Part of a small language model's weights.
Size: 12 layers, width 384, MLP 1024 SwiGLU, vocabulary 32000, 43.5M parameters.
Architecture: rotary positions, no biases in attention or MLP.
Training: 867M tokens, 4553 steps.
Each number is 128 + 24 x the weight over its row's rms, rounded and kept within 0 to 255. Layers, rows and columns count from 0. Numbers have three digits each. The size before them is the row's rms in percent of the matrix's.

# layer 6 MLP up, 1024x384, rms 0.0343, rows 411-821, columns 64-95
088:116117079136142124147112154068096129109133122101126147114106165136140095111117134127139145136122
101:147148131076118143143155095160122122146126159128101116105150136135142106104105182100130138179117
105:086107131136148153163101097119118163140139146177146134105134156133100128129136094122121142145162
093:170132140137131093144101091145133126140151130167152107159098107133118098132108120106173097147157
106:141088121148109118139098102095152151150129085094113109087127090107106139155106122153124132106120
096:131139105155178142130108173116102138115138104114107129147136138098170139155123123098143135110126
104:161127111141131142102134148123122138149124138134148139148153137157170140137145184153111119163131
100:136146157142159126173141143091101156093153135140135138154101120154158151111135107109108102099156
096:129157144151146140121130103113145129123121143102130145125127153131168103150134106091115140133168
101:155122106141146160151125146137158113127156153175114132161176094137126113095120147130153128104084
089:130134122118131117157119062162143100153166134182121111086153160108119123132152096124161152141104
086:161120183132132161133159157122121132146103179133118121139165125144112166180145101133078164095145
088:101153093128066146102162089131116138156163108137139104122123112121149134135154129104142138127113
089:192099107146111114153106149129143131169115111125121155111144134112133118130170055148099145104133
103:116111138120100140144136103132118130075133117068113099144172181161137165106161112174146134165138
096:152117105118162125083183143092160135144119136151179150131128176134163171149139155121154118090130
111:086135148113145151165155118111112173131125137107174098135122112139150118146144131119122157127125
101:141112134139082097122125148117117156135140125102127095125126176145115123122090132139103164115126
117:152165134092094141101133125122145121129134127096154158116098099120120132136130133142115090133125
099:105138119124092116131138091129144121135136150083113116119144153128135121143101141116078143138118
101:104123159115123123140111166087136145140096143113138128109157151156128090128113117154124128109154
088:141132202163119116095145129117138156152108090110089154141095167083121126135105134131147110162139
100:121121072123073123157165107152150118145135132175153123147146125149098139095125122128128121184102
105:128109098105132101189154115114114142120106155150115122144101116136135149064143129096117128177121
109:152111110157113146113130137107136096097114157160114112112151115123132109161133123126136159102158
096:075124087111113132114138110115122121165147157141167134079141108129114131058157132118111142112163
090:118116149118125109175156142122139133117137129127100119138137135100166176140120104142147142096119
108:114164180112169093154089110089124089151128095101104115121136117138069088117132147105111131115146
093:114146128136146089162172123140132097120143110154172145203211158103136139117118119140139114123127
109:112087090117125081110143157117136144095110121148115123140077143115121122174115115080123118121150
107:135161116128112114122139125128165141127169081149136073169118156103067143104109106109158101119139
102:147105123135123151099108162124132153111114117131157135167088118107116100146094162134120133108145
110:111109084126099171148122143105114119120153100140129141168086105079104161103112112130130145086134
101:125120123134171099137155113086081156135135152136117152141161139137130161106132135125145152096178
090:083137140109115116130102138122128129153140115080150090165150127141114126079100146101116106128150
088:137134146101133131157122131112124157142130186125138126098113141144088097126131161128166116139165
092:126086146135113124113100131089146130125149110101099134084139130160100112128145144146147120142112
107:116153133130117123112091105144122144126127111098116134130140120153146113148108110119121149122130
089:148162134176139131125182100136092074156143115143140112058126123097117112140132151130154106099158
102:111143084088136145158188113115162107114129135080151145105138125166090116134091139136140146137128
105:179169132154161176161149143148147147121109125153096144166100141175157124119120105093121155075111
104:159121138133168155144137165115090127135142154142151102111138124123132198158128123100161150112134
082:155188149116122100109102157157155122171091099122142103155122097154123111127115131142137142144177
091:145128134150152164188154130093123156131144113103082138141119126152120149112158128117110092090142
105:112175151121122125155107143158071149161147104111113151123145135151113152100119128125111086125128
119:156140131144120156132158118105188114136160125151132103135147130094167125120152165156139130144083
094:114105142119122139132134114090102131075135122127130092131125136154093129111094130120143123081162
099:091118104110135100158164109144117125174111144131138143154150128116171151157146090144118134186164
105:111131167105138158143142134106092135126138155126085168092121131136080166117148124147167109097168
080:143165133146128147101135135137123122115128121115138130135091154144118162123107102117117162107118
104:159147156114109113141148096071123116109141074096140142138141157087114134109135138095135132130144
094:122148089118145148113162121096122137158148079122148087121127115160091100146091095096113116146121
102:116147122108081132122097078164102171093115165136125135137104117108096148117120134120113139121164
084:087110102171144118078138133129129132131106128164153125112141117162111149100111141181109111084183
117:181178144155119102108113151166143153145100129108160122112121155135136138141152106086168143113136
107:144112131099116095115086114137089141124137095096129137123120139089109094128116127085110164166131
113:097088107111109100105141141186091087129114097182095121109161110121104156108119153131136122117161
095:132133140141134152140082114109113140131131113116131131113092142132113153118115157097130170118127
095:134153078129087128149119083131143142122140143173145139069107162134134114155149087147126104096128
100:114107104089130103148124101146119088150110136132167153054090133163117123112141126130174127129119
101:133163091167136194125098111105111105099116099094123125122078112134120155150152143083157151110129
092:100142151119088136148125129172081113166117166129159102093110140137148120080099178111154112140126
085:134133135093122123109183085159139075077145146088124106157107083102133075124121146111112105131151
094:113146092076129128117153084116078080142124114156146087131137112142120143129091152148133116110165
103:060121104151098145129150137166134128127135114149119178126144119118131147086179078153144146095134
109:133154152108131132149120133118127121165136122138120153136123098119102136137104133135150090137131
097:142134135133105084155168136089095155113096095143145118161129126139151123159156140106142093119161
100:169153154141104088142158121116147112116138125112131115130131141091109147148140117124091104103179
097:109141107173102127105151131134123115179105093120094122131120145134116121121141159142148129116150
093:127117118154134087136123156107162130073129138109110112140122134108140108113156149108097136083129
110:150121075141126150127117150149170109106146129152079138098114156116135163150130128131114131149106
106:111114090147130117127150102149136169147135172101118143171151150123159102081148186090063102139111
112:148176144175120104107126129170112061122107133125136114162159146082129142181120171122122156089134
128:105166162080107123132129155136135096141146106113111165112125127087144137116174126125131140159161
102:131121141121139140130106128130118109144152129127177152104173121135120156140110131145138114083115
107:140156143140096137117136135133118113154070088104114139125088137156126130098091155119162159095147
096:148150123154125124112093151147144131135144140125121176131141130112174123082104142130120149162120
107:103112154084163099096118097117141143114152117132124140114130136134153104126170177106105136136110
101:112096125136110093105124097083150113164169155100183123096131131137127082143109149117165099109087
100:089141124133134101112093122149114104099105158117137098113128120140157119093156136116179125083149
107:086190128123094146178097164164132139125130135129105122152140128111139125150127127167170141132140
116:167121108148121164162145100131094155105128164123144136121190158104157107116134141177115150123145
102:140138100103193159139125116141167117122159097159131152141132123096131148105109129125139114120139
096:143148139154150137157195129120114122107149123130130172114150120115161092118152088156150106139115
106:123140140122186128130077171152118126112141118131162102151171126150112138114155107153122116120122
097:167104140142125119115128125158148136086094174149143140103125151186145159089123157149136145153147
097:128138113095103111121145130161150111161123127165087155106091117090109155128114151144109169116131
104:116148117109127113115103132136145101158085136100138147153181116139128105168133130146160143151161
099:119115151128122151118149161141156148136127134116117145104150143135150153161152111096175113121142
089:102151137126146132139135131158154128147069168165146121100122129168112098130107128124134142079118
095:140117143132161146128144126083125149111130097130131128150132177182083162149156092150097153135141
092:190130105148119136128115143101141120129145122134166127116185153098118130164146124154156140146121
082:129150151150121108117107092136115164109142108118161127105159164147068139088169137104135128171098
101:114156145154082120146122125131138128112163105089106117162117149115146140143110162151164121116138
105:115161115079084082081144149112132119127123143094123157113114155109145120109083123127127128099137
110:122117134139133120169126168183134174116106144126148099164154126113120114077109150103117160134130
115:091123149106150164152119140164136159105126132145138110123127088103114120112161121134111085187132
098:091140093140121132101193126176179120119107149137104137123125119145176097139095190130159111171090
095:150139135061132118125098146095078090062110153096095125130127126148158128112115149106106115085129
095:184120142121112103098145139088098128115106107124155150125128154163130079080129111089104116119127
095:171104127156112073092129112108115155115137133146141158097180150097108177173120120123157180112166
078:162127103133095140125143148143125141134097146119077177107119107111113114115150113103156111110146
095:197145159125140093128160114140093113109125133109151118146068118119116132125144106149117091113146
087:141141100094144117161149161164176108119175145156134112151120083087113128158143093067111097114111
119:143105141091130130130074139130118111117156101160158146133123119085146105166129164114076161099122
101:162144177103106169152146081110146140164126131134119133153097126130152171129136103082117092141125
089:113160159155150117122157191146134086137141138159113134165116096142120109118117079131118146142160
096:090138140150106151136119151165118121120147116129149102177127127130117077152117162164151190128127
111:129118126100162140108175111163132140151114129141154106142172109113135069155141129100091117120148
105:117086169146125130166114149113095112118107132155150162126104087106129147131143102136149163150105
087:146084176154162085108105090148099148149098080125145108146135158146142144137089126170125151089156
105:161095122108152117101099090121147163121168139151121117086122083118141093163146087099145129128118
098:108158128150156136122106105120092070125120136142162156146106131156138184134086154140108127137159
090:137132131175125188134170143038123100152137117139125117147110176148113109131106138113124138145156
093:112109157165166147122127157145134152086138086162087136156132128119107140110131164130121140108125
105:116144139134152097154179170159096158138133139120140111133108128119135123139130117139140128114125
102:098112138084122150200104125103106147116130156155121116092134183166174119095122122078147128128087
107:095105074096127132163089150175113142113115134137130165116099062104143123097136098111130100107145
101:115124109138116162121150108180152118122148141159102116110131135124157102122129148125076123130115
098:157127098176148121135140148147161063120101131164136152122130091121123130102159163144138133149129
113:143130151149100182135126132128129122126114075110131168131121128135167107113105130160126096107096
100:107111065097108161113147164097102180110108153143153128118109124157117103131112141104137124142130
091:075131119117111099090101124143095178120128144135162091151166129109121106164097145142115093109084
093:160130125100165204136163151087121155104095119127124146124110106116153094138146137120117194162125
104:140145156154129113093162102124090108096137171091170087106171144141148104134111165106134127133103
090:136134179173109138129144107112133184121158165152141125168159135105122074133126118195136108124121
105:150158108134092094142109159125157111148172151093137150091154153109131152106137127149162138137156
100:146092132117114141110135099146130172143137128115142150125105119138172125168077120125128104105132
089:179096100106122134186171132118135124140160141176127120164136146146120117118193128110081097103153
113:161155137135115151132136082123111093101157116135106114145104149128139138183139120156163108147119
093:129098119150178139121175124146138079149090177138129141089102133127112133113120117144114123125131
095:151187149145135095181114114133139108135129140099133121110134162110115167132143151126115089150125
098:101090137087102103110118179147130113120177119086116105107088103102106073139120128110140128084086
100:106126139142105158113149109109131093150140103138142122163139067087121092158146161115165080149160
088:162136129152133111176145139122141104115118122120146124106157115150129130109141158130135114164136
096:105135089091114142165135106155152158130097100153155135134134171084148153102137093139100118104107
100:126160140145091083131109127129124132143153142131121129179152143148091135135134153102154116157118
103:126119129124109151133153122162123130128160111110110133128146118148130111135129164122129157119127
097:099140160149140117081147132094106132188126149136104133162135127113140120154150124132126149119115
111:119130154149213122133104130095115146134088130116132111097136170143161153173075154125086132143138
115:129118161141141137154198178099150119179106137172167150083097119120137108178149145138183124121130
105:131170140129090077111128111101109126119114118152155143147095091129140102119137167171111142062124
108:131090134137127139150111096151125120114096111132127128145144095158129132127104132130107150173122
093:164129119157127140075134141117106129127115118129154098131144146077107110116120151137117138130115
101:090118117139159169152112129158134091156112149138127108134082111177158115142135202185136144110092
098:105143130144103146154108146123133133166118103119107131150097100160139094119116127124135143196164
109:087141167107116115087056096086126122126149085136111093162124161094132105125114105127126141131140
082:137134180120101133171151147106091084150108104114181111140128172143125156154139130159144086079110
097:153119072141154110169182127141162167154132134118159141162126085117116130086128141122145112190126
112:126146100166142109119130114149100135151095100126169144147093108106128071142142139147123110142156
096:119114129125175134167121173145178141164134150131133115111116152105128119098103151122127133079126
101:147130136108106115155144101131153175145147136157124130103149160106090108109122129093127161112136
096:143143091151124111107144127127113124125116139109114149130164122151141171148130148168133168127132
089:127131138114151130135085136143157095128083108120122171140139090121137145124136143146163130151193
093:144148105143121131121087093120103117140168134117139136142124138141135127098094120097158141150106
094:126181178130137162120125152126122136149127112123096139120114119130157162127180150117115122156150
105:092142155133112099094120105151103131126167146129049142107152127124092117140127117138148151139164
100:135119111115127159138159096076152112108061094176153182098106182137131117095117107125115125125120
109:139107134082106119125088104130162115091141183156166144123107134102109138118108099114187133123105
085:138068101125146111135138124143139109130085159159179101140081099138108094129143171157125160137119
087:139149151082177129134125109104147129141138172121119123145107093153125102110124120144100055165138
086:125128095148130120060116175119143091094140116109140124166114128111122179107126170127124087135124
094:142130113124127117161073162097110117140110141094137171111125152128165100138184106136126144118089
092:139106165148094153145114102139107083112168164170151115121197107092141119128117154125127147150116
096:133128156062169142124135086144074133137130113094109162165094117125116143103118151107145157132139
102:109117103127093133095127134128157184118138108084146115138158178150148151099137155083146151126152
107:123112136175084176109132145134164137139144114122089116157113123110139131088097101106117146081189
100:153089136134088145108129087089114117137132143131138132126121127145162157103155144118149111117106
112:121175128116086138136094146139110139117132126117145136168110101135147160151115095129121144110170
088:097136102124123129104147178135157119142120161132143130156159128112125081157146150124103121071109
099:125137092157143125137169129074149046132109123155154133126096093133144107108136109091095145146122
109:145127189126116119102085151141132108133117139094103090096155111125142150116087178134091205140095
105:104132140135132131141113136165104146153133171100123128164103118131165118138122143152121150133119
101:146152088141116183162120090136134121098160117114123116132150132138141116131120122118103131143059
104:093108106135098175128150119120175166082128112160122124154157144143102088144159111145122135153132
112:091116125140122129133148148109087132104138102122142137138118085123126091143150080108144136162134
105:101108061091130104146100158150150101117099130140145129152127135120146151158114156150140119128103
094:127100108119140138111161133114133093128112166126135135141128114122123169124158150115109102126135
092:157150136108164135079142091111133113147148111148117137123101155139128083157085080113137138117124
108:144087134157115102148139101108136152146113157130138140118115120155115169065095132126095127142093
101:143130153148111133104153139125122144138123174115156144124126152153113144168127108154111123138129
098:108134152106151155138146146148129135161169128123105113177159113094101120121125070118129073141129
100:144131113092111138154102112162134093096143130161093113089126093107115101145153116132118175154125
105:170122109144098124107108120096167124099139134135167087116137181163102124149146145091102121117159
109:121167088168126144157165132106135126139074125107159124148203158162120139111126087142137102168144
095:117144111143160089161094096136137081131140116143090171184084135079142118144102145149151182132090
105:143149134112136122142110129146125111173137141143088130107121128134136131091125099126124094100144
110:132096119125159125110109104109160166172133108178117165093145150132145128168134082089125140077119
106:128115135122141184117119157139140148117093114141115158156151136084096104137126125071128110129093
105:173120130132078148121146124070095114177116144148161121110140129141138154141102167142142115107176
088:101085119089115098132129114134152146098140136071104121132129097119120112098122154147107158088129
092:146110117106148109154107113141122141115128171108137177120113112127136167124100125150132095098154
094:153117115134156122142107125122128136144148145150108113132094073128139112124142092121109100129134
090:121136141123107174127109116123133126074122120108112152124115141190145048130151166121148129179137
097:106147130159133129093121107121176147149112118148143150149138140121135160136123126130087134170124
105:153134094133136140112143121155120099101106143118134174131143098080138154074097113096148097108148
096:098125132124119136179143131157128113105144098142161131113118154151111157137116109125096090132120
098:141158133119122127146178128103102086134159147111128123078160093122134124140112123136107134064129
098:115135139081157099112125093128104103138116135144130123143162083115128128153100115062079089156139
110:176137120111177136106124122141154150127178139099132104099119127099159144143104103137150136123120
102:121130141110106100169131119172129127180122086124158152131150163127143136144130153107119129144127
101:138132119095139172126134162122115150154134112172121152109163113148171125155143094122113120138088
098:117125132119120142093120077121119102125155126094171109143147140138138156091139140150094118145177
114:126148152128109125100161136129114114157075076133163122111153090124152161135134137121108147128136
105:114120101121125091123121100105142137177142131135104089118127144129163114110115127099147138120114
110:136140125162134159117177123114184112144117165126124090135097108143149136131097085073131129165149
100:116149153106152103113135146145074159151137184056137109144112113159124170097120124169101140101139
103:117127100146154132155129137125126102150149149139153123100158134133074146097123110107131114145144
120:156124112111098109149103132148141131161123125165161148118149075096143156097057139162142103114156
105:145140111114143155114151077109147119108111142160099118104140177133095143122160147148098119107110
110:159146160119152126151143113120082113107137148130139119140117157184118114085111117130172111116099
102:129120132080127162135108131155111148125147161108115113118143144154134119154171127155128135100122
090:141098137171093087116126103070147123160117085140081134084115124123193093164111102133150130131155
103:127138140115123153087113107103107157120201105121148103135135155100146135191155098147172095083093
086:145101139147145155114096136074108146131118140100158116142103086130143129128129167102117156112145
098:071111097143092121102129131157165146146161144094075149120135139145118103084084152084138134125125
104:135185145127138101138145134111129144169117111175120184173112126159120128124135082123143105124141
094:093105115139081137120153146096124129135156141102137117221145121142105117148093159141140139139134
108:113130104129154134122114145149094138093112101129144100149081150120114143114107117127126136131145
100:129127169121096100096108121092117123165132126122142097151130125089125185130143110102112160120103
111:147130109138158125141114169178078101169109129129113118131111072124143112129155129124133131128111
108:163075116154119142120147095119158125080087137126109113139104154137115113139092103116108115133138
097:127131155140108109111163124112086109114110128150148138159136095108125124157131079108105122096132
103:067156148095101119137119119151119144098132092095148088119105154128122103115100126123083187124128
098:130094090130113146104122095108125130118103101169163122129169149107144143136093136146088119137171
090:122106106139165150163142117103108114120099084123148151144059122189156074135112105148148140110102
104:116128115072134108078175157132125076141146104130121126092138086106124137129104104129153127113128
091:105137101143142156102121119132135112124110147144101131187115138117143163124160092132126132128092
091:137150175135126121101130094147188158142129129134116087147166158126116112115116120139176152109130
107:130144137108093122182156104142094105115146162102134129094118103140085123115136083151135104155144
104:137117127093131099092147137104143182121154167142145127166156129144138124123127129120131130136138
099:111116173110163115125103136142148107111143177117135118112147103128149145133122131144175164084100
108:192134144157178121161114159105080102112101090079163157107144136087122143111133116159130107119099
095:133164176154144168100123095103143115136093163113113138113073083141129130127101139132130129142130
094:116152149161133143138117114163144102153098129150106109110144148130129120108123138106145135136154
108:166174117171088098079152120124123133132126105168136089133137091129097142132158103133109105109127
106:139112107121132186133111141085104104061156140131154137089126119101155121144125121151112164119077
100:138118134120144142116167116116152089138085119136116096096119157160122134114123070123139134170152
107:139103143139091123140131168097155149102107156076134135091150096181115155130118092123130129127143
103:094114123095186099121144144101150103088095130163134138146115096186117139150150140130125151136118
103:156142100147102111095137102155156100152134123149144099135085147120097135125125142137141134128140
101:092084129163102152120161138166137207138111089134110089140094122159142137132138133099115122116155
101:189096132132116115087136151116137127189087106130123147185131101160170148161133130112089148122163
104:147095073169140147136147119116143167123161104152136135087151139157136128143133121169154150152152
095:113114116124166133094131099161117116105104160159097084145184177121115147136130143154066152141152
103:104105159118144112119127102124095147116188083100126113119132129118110147162108104135124152107099
101:130153112149127154074137080152126122103096132132108146116110129133130126145109127121079165129098
095:113170117113120111125179145144149103131140148188107117145120115150104115118124127125109157105088
105:112120140154142122110184118130110101068085141141120133138183148131139127097124126145120166093142
104:144170137110139147140099125129086145152130092131097154167124118110074172139118135109136131092118
087:158099148121171148106140087120126147086108141134082092045133128137126150157120128178099123131139
102:155150073176152082132099107143149155110161146136137135127131125113156145140100149064120172107124
103:166113140135106183134110144132131057093117089111091128099140179091117118143113153162127129131062
097:152136117128114167176131171151157111127092115137101112134134134131100140111127123056114060109154
106:133101131078133133158119115119151152145135173127120101103136113094125112135127161118114127148140
101:121177129089125157147089145178139135111100147135123177138115092097140132147124114141151125092156
093:145133127150138081119148103154140115089106140180089112152109095104069129127140123142103098135138
092:154113144158124141107133107128110082128176126142131136128146182112107112144089119127137123110107
090:166059143135115125116107080136158138103174073131145106163152157145146131113128098169105116169102
098:143107100108121082098121140121099133145149101141128092120177111130125140131125120165131120133124
104:133088139122117152140109146096115130129091122133150139102114147112136127155133086140160114150144
105:122101123088109107092131127096119159098112112135109122132106141121150103095113135099135155155148
096:111105131129140128125223102112128180134125067090096130126116159159094120141122163135143095104150
084:095151129162151117139120129146106150140110166101134149105122135164116094120118129141137175123116
094:122119160109170093119127135148117126160135120097083106111123071119104119094117167157119136125131
096:116145130123157119099090142100129132136135138119161141143128136073118114109100106162117152040144
087:119086095100110106086167127119132184120132112144128120133121191138139133184138102127080150109160
108:136118128137097080138137116143092098107142140146130131094161105139177120134149130099141100131097
099:156112159162170095126139123160095143123129155129132141098180163117120125144123117151148172189135
100:185168160145107131141117100124072113141141114116142151152135157127160148144112146186182160085113
105:109132141138137098130184159126106091169134141129163139173150133148154096112113099148105108128097
098:139128099107172146117151147133108136073124150140148104132097132129116128116137126129140122094142
110:146111145156159073114086124137138094129072160114122128128124142095091127110116091123117123151144
093:149130132064142122108118146130157101103118109123127109100124129095109139125141129103150130123120
097:133120127090106142155130144090101122132150115092145159179124111141101128097147147118146086102158
106:138135156113131118145142093110127109138122114108158126143128196126098110135115131140139128110157
106:141096117157168097128169166154128125124068152117124124153156137128183107103138118100124083140098
094:135141159212148119150133122163143082100116136119115155135099079096130142119129085201138155131137
110:147114149087124092111160116109151116174155095099128159093126141158089116140159092164132128166165
106:160150132106202127103167134110128141109150110153123129129136131129121125108157079116145128136120
105:135152136150146096104108150131154142115107148125161145172140120150161126105104146139155155149130
098:149146153176094124129128131132148135120148146135114171113143110131127161124131161151120140111130
091:131135133131123173096059144134120138117110130143114157110095147120131128135103125112120175093092
096:104101154138114136148081100079099134115128142081135115132152148134126133095120099165123117128115
102:158101097140097123109070094130112129127127095131104148131105152115139129153137089123125126085151
107:117124150171134113144155164138135113087114166138124151129101132129132103096140142169133089105153
098:132114121154089114140103109179120146122081123153143145104139133190142151101136139148176133133145
099:149139150131098150124133098135125150152152106108085142146159124156116142149155088114074113127134
103:119141168100130119086133109122126144147150133128104065093168156143144151112127088121130137097170
086:130138122111138150078160138168147140153147101101116087139116146131077133109114080141128099140126
108:181115161078100107112109147150119077067146083122123164094102127156151159159156103146149135138099
107:085117131158118151117154151168113115110101124116097162141086161144123115144137162178143193113121
087:063121101117114079138131092130101126121090138146105117129149093151159138109167159174177148159091
110:173111152150100132128108102098125128102190140122160171102130102079140159105128203166153083158160
109:101098137146144132106166129148106143108114094071117111116138163112103102095145124096117149142152
114:129126076119110182112126135118136089116116153061156109117153123152135135089161103161150137133147
088:099135129159136197103114160133130177125143151127110131131131157125108116117131124108070139195128
105:077129107134098146113143141125123154143104134139145107147130157097154115154149110111143206100115
097:109136112087144131118151129126148154125104125153167161130144132149139163124120103092150132083156
103:093121134118088078121175153108112112088135086117111130144126123136120152140129143112155139098104
115:117154124135132142145114130121110115123126124117105101133107119168108126076121122090138102113128
089:109141175134145115147094102092118108102116096085158166081125118166086122141092126164158089133117
103:102167115125106110111154132167165104146126126124123098173112089122121143119107150128114140139103
091:146118129128102110148126088124146136127178091125104140111102111168158057121163114123105100167103
094:172095137118140148119088173184101142132125127160114148131118069121109184125109146086084156103144
083:100129121139135136094137124145143115115125142131109160109115106118135143113134131118145143127120
095:096102115095089130117132134166113139089154139140134088122116102152107128110128117160081126121112
096:077125093102088145098151149212147166109136120172134120152152145140092149132100118110117152128129
095:193162119176165131157135107159125140183133162147138116143146107133103146145158103154118140135147
102:136119053092168147170180082124113146139191137113100108127133171180095130116136110142124108126118
105:070143132118157136049134134141147150129123084083128145159113084125127125120148100173122123105102
116:156128143143128118161111127094093110110123167085185129175163157124168145139145120124128093117089
105:153153158160155151124111117130151113133124116170156140144164131122079114163138060146133119158117
090:094114116079120118111134145122131076155117131144141133181149103152163124122117122080109090151131
101:148123124121098139120114146122111124112160166151067127147118112153084130152134146100115103114168
088:129109129091138117120178146098160120120112115177097155107126142143129077119115117113104147147114
104:141155160128100179102125096144117118134108112118108116171107163170100147149152145142079131102101
101:151121089146109152121119164085100129101079125111126126116141136068142166145111150143123182132102
104:074102140116133117109190128137124120130143091101072136105166131163126163109118092109100135076125
106:114092114167102157081137138179112125106130116150149086116094124100132175147152095129091145180136
104:110114096113168147106124159090111094108121107108108105132114114103117107103134118116101107128112
092:122136136116160132143112155129096164156135133161108126114116142130112134114185151152100076074121
087:122138138114090123154155122138120133109140167081156113150206105115145084122175165118136145118127
100:080118098124127160093077138175139131100153127158137107137109124133149158157129151159131115117135
116:100101114130154143098128153115157170138141155187106086097154147117117129159121111127093078109085
097:140148125140110108124134158095130106173094097166119158117117100114151147123127135088124140131159
115:093106094148083087110087123112118130084104137094111100156115134144121126133161144141121126120158
123:114131175098122155132156128145087114128116133113127180127135106140116111105133113106130129132167
089:123108107113182102120123129130071137117161132145135119190128158136111162145112131130105125150119
082:099116154141116145100115160151118143103107112119114152120140156130083130119149084107160151127134
092:153137133171129071131146117151130157150127132166131119131127106116091146172095118104179107149183
093:126093127137116167124122111123116115108088162152126108121125114148128102132095106127134157123135
109:132117107137116143114118132110169137129154160127107145112112132155121107165151157171141127114132
117:132131093121135075151128130123118103143159132127138120149111083120129072114130128102108140161088
086:120122139100114120157132114116111119087154118118132109079162181141096136132150121154113122087110
101:123112099127119107106130155107126160123099108150143134106127132182154149175094106082106114092138
094:123152140139132125149119118162109137151122146118127141120110122152116098177130138158156131144101
095:170157103102136135126080127140186103123138130134117127124140165131121071160117162138156128112157
100:106119147124139130132155162126128113145093118151119176140138148134110160113125142100175071130116
100:116105095125113109114139121115150158131114138132165147117097092132114116135150132139118136104140
095:100099134144131170163126145090106160105134168098147175150103134117150078165169111150113128154156
121:124201145109141148116090122171131131125172165128111131133168078103129119119162124152122120127134
097:047072141101116151181143127136118108156148125155127094114114144099134131141111131090110153136143
106:143168114116083123120113092103122092127129146133139209171155109127163144120120113146121124097092
102:099151123160115163184134123115131159086216107087107123136126144110119155138159178109138172146131
107:168117148125141135081108146094131135115161133122122117126114132175123124143144123138119171161127
099:095121121130123125160148147141111113166090126112107146110115108159184120100114103130115134161136
086:122135121128129172092127086135134075121117111114104080160076159158114141123109116099112121152098
094:116129148116093140092122129119129104124132136121137155122116089107147107088109120148125090132154
105:086161110164129156162132154096144151125109097142113156134130116139151104125159152156190143166106
094:130154155158105141133138123131146152168172158090114144143137101141099127132130157117161141161126
099:103144146150157156142162137104120123108131129088128160129117138170107131111141126106121138102108
094:117152118136166113098115148153106111130124134141156113130163120103142157103153130115094128135137
092:131145137157169138121139128137148116177138134144126107147136115089147127135156155106143137143154
114:149133142135100110159147161114111120127111114125121187188131148133145112115164157111137136128115
118:117093171110165120112120109159132092100140126110147110108131137114119166145155110157119126122092
097:127143105108133145134142132117131140145116133162134111127114144139111120139133149128098140132151
090:129138118127129090138091118134157146130120134128171062156185130114148155147134145134113116076104
091:153116130085136136083132117135101085115132118117114121128118163139121106133157128121096156129116
098:159088141072109155162103150140126105100087127125100124141120104149127160160130112110103099088129
099:118134109125137123153124119137119111160113122126134087162122149134110128153131119069122095133155
097:131121101115114111145160202126135138142141166120171140124136143140090097117124117099145116076086
089:111107115125139142158164129138125143121146126134163154129127110133171136147157156121174096145071
093:130121146123134110162150093091104102132159107150110144133083139124130099136105104136100112119162
107:102140141124123112074149120144109146120120088118113122129163167107134123142150143123081160151109
103:158093120075126091186114133146117088132099162149160178134139101114147121106174118150114093137122
096:111146124073115130151138126117133148102135148102131148114095114115143137124145141091195119145157
099:124135142147132181089139141134076154122101142116160095145081163129155144076111127125158096126132
095:144116137121134128135100120102140185120147154112147119163120145117134121135155093149142109124108
100:143150146137122079111110115143136117126127097108139139151089171119136094174108143113123107113157
097:120107163128155161094114102109124143131133141114090139105137160141135126137168149127124141135101
093:106151145158148127134136133118130118157133102110082118161139113134156091184143120117097115144103
115:134100126132095142149135082157179139167124110173082159106112129122101097128110085089110110123147
099:170144099101129083138090173119144134149151141161149135142098119105156159120119144105118150180123
091:110171123144156119125153123169142121142096102158148131098182136119155143141116157127137141141141
088:118131181122123175144120086139133154105125113135145134140143146118141142174120107137164130116080
095:136122128131052060115105122113068144185118093128121111148152125145123094084130149176089144077135
113:153169151090128125103112172101141130133166090132132109106144138070122123108151136150142147149134
114:136164127140124104125127157132159115117099129125182103098142104153121111122165149090155142120156
087:103118099163161123130164143134105131139145147141152138082169122148112162133129130105133118191095
089:184142150107134127144109143116080114136162118144157075105155125107125100152165111103119125088116
093:143116097111125109113131165139131156174166130159083157156140116103131107124186110090110092123170
105:114179096129179101166146142198118104145133111092148065149178081129173135178117174118128118136159
116:151145148103140104094132123117144119150096117112159133150146141154150105184098130169063111130157
091:128205139150141103102143117086116118124067109133114175126113114175139143121139146108131078126106
107:152082143122133093157135116120089095121114111125144132115119134141146092112124124154108109088144
100:086127097117128169099101138165152137111086119108124126101126128162140141155157128143152176117129
109:164159131188121154135087138126169177104125117117136135128123129116126116118172137123101116138163
104:095120131152158167139137121155147141148138131120122108100140132132126114124157156132083089129180
105:107126131133121128123122120125131134090136147076129112146118108169138154083164148164159116168098
101:146111100160072125140122148127144160144115094165103133141119171147105128137093101120141149142114
094:180129069082145147135150110142113149112098105120159147122168135072095139119134168154164134138106
089:140156126130123143152138113130126086103090159140132124104087142123136156132130146124098161066141
097:151117156141118100143122105133133130104119132132131141079110129158143115165095103118112140138113
094:092139100155121163130144137124189077136124121108113177126077106147126085153101148109129127129128
107:091102171124133116141148152086097197121071125158101136138113136171144156151146132116128185114135
101:096112176107102134152134112161105138142118151130137102105097148107126159137112110140126144100136
098:163129155129112093121108198153108156104134165110147142122122105188175095161103173161142131121113
096:132143080145131113110154112165167117099134122104139157122137139169143094064113099151108109128116
085:143122165124135108157133088136124149122123105119114115141128137170146120072124145115106111133160
104:106165105118119144137133132105122127174118132164124147190093129151120152163146137129147157094143
093:128149128105107147138113144125132101159098090139097109113131097095107120076122106119118092113152
098:108124122104134113124093172145136141111124154102102152080105129173119110144137112095115112084134
101:086126144120149170146152140083110184111143146120098133117079193158103144125165148139132152139123
109:138133098157115117139142075164135127115117143148099138136150138165094125084145163127143108164086
106:059106107124086145133173160126111102116092156128093151136143105155118093152128081130139120107109
094:147171142122137098144139113113133146106135153097154098149135143109146128152119125140145115125148
101:093130129145129115134134165127115168096179122122098094134126127151103139114122127108106131110125
112:151045127140167137158112160108139164118163132137151119151146116174131096136106100083096147109096
112:096145133119130146119084138131131122115136135085148106116119165167134134148135122153148138119155
100:095158163211108112098111154151088111130155142102125129124173106150110140129121127122186120088112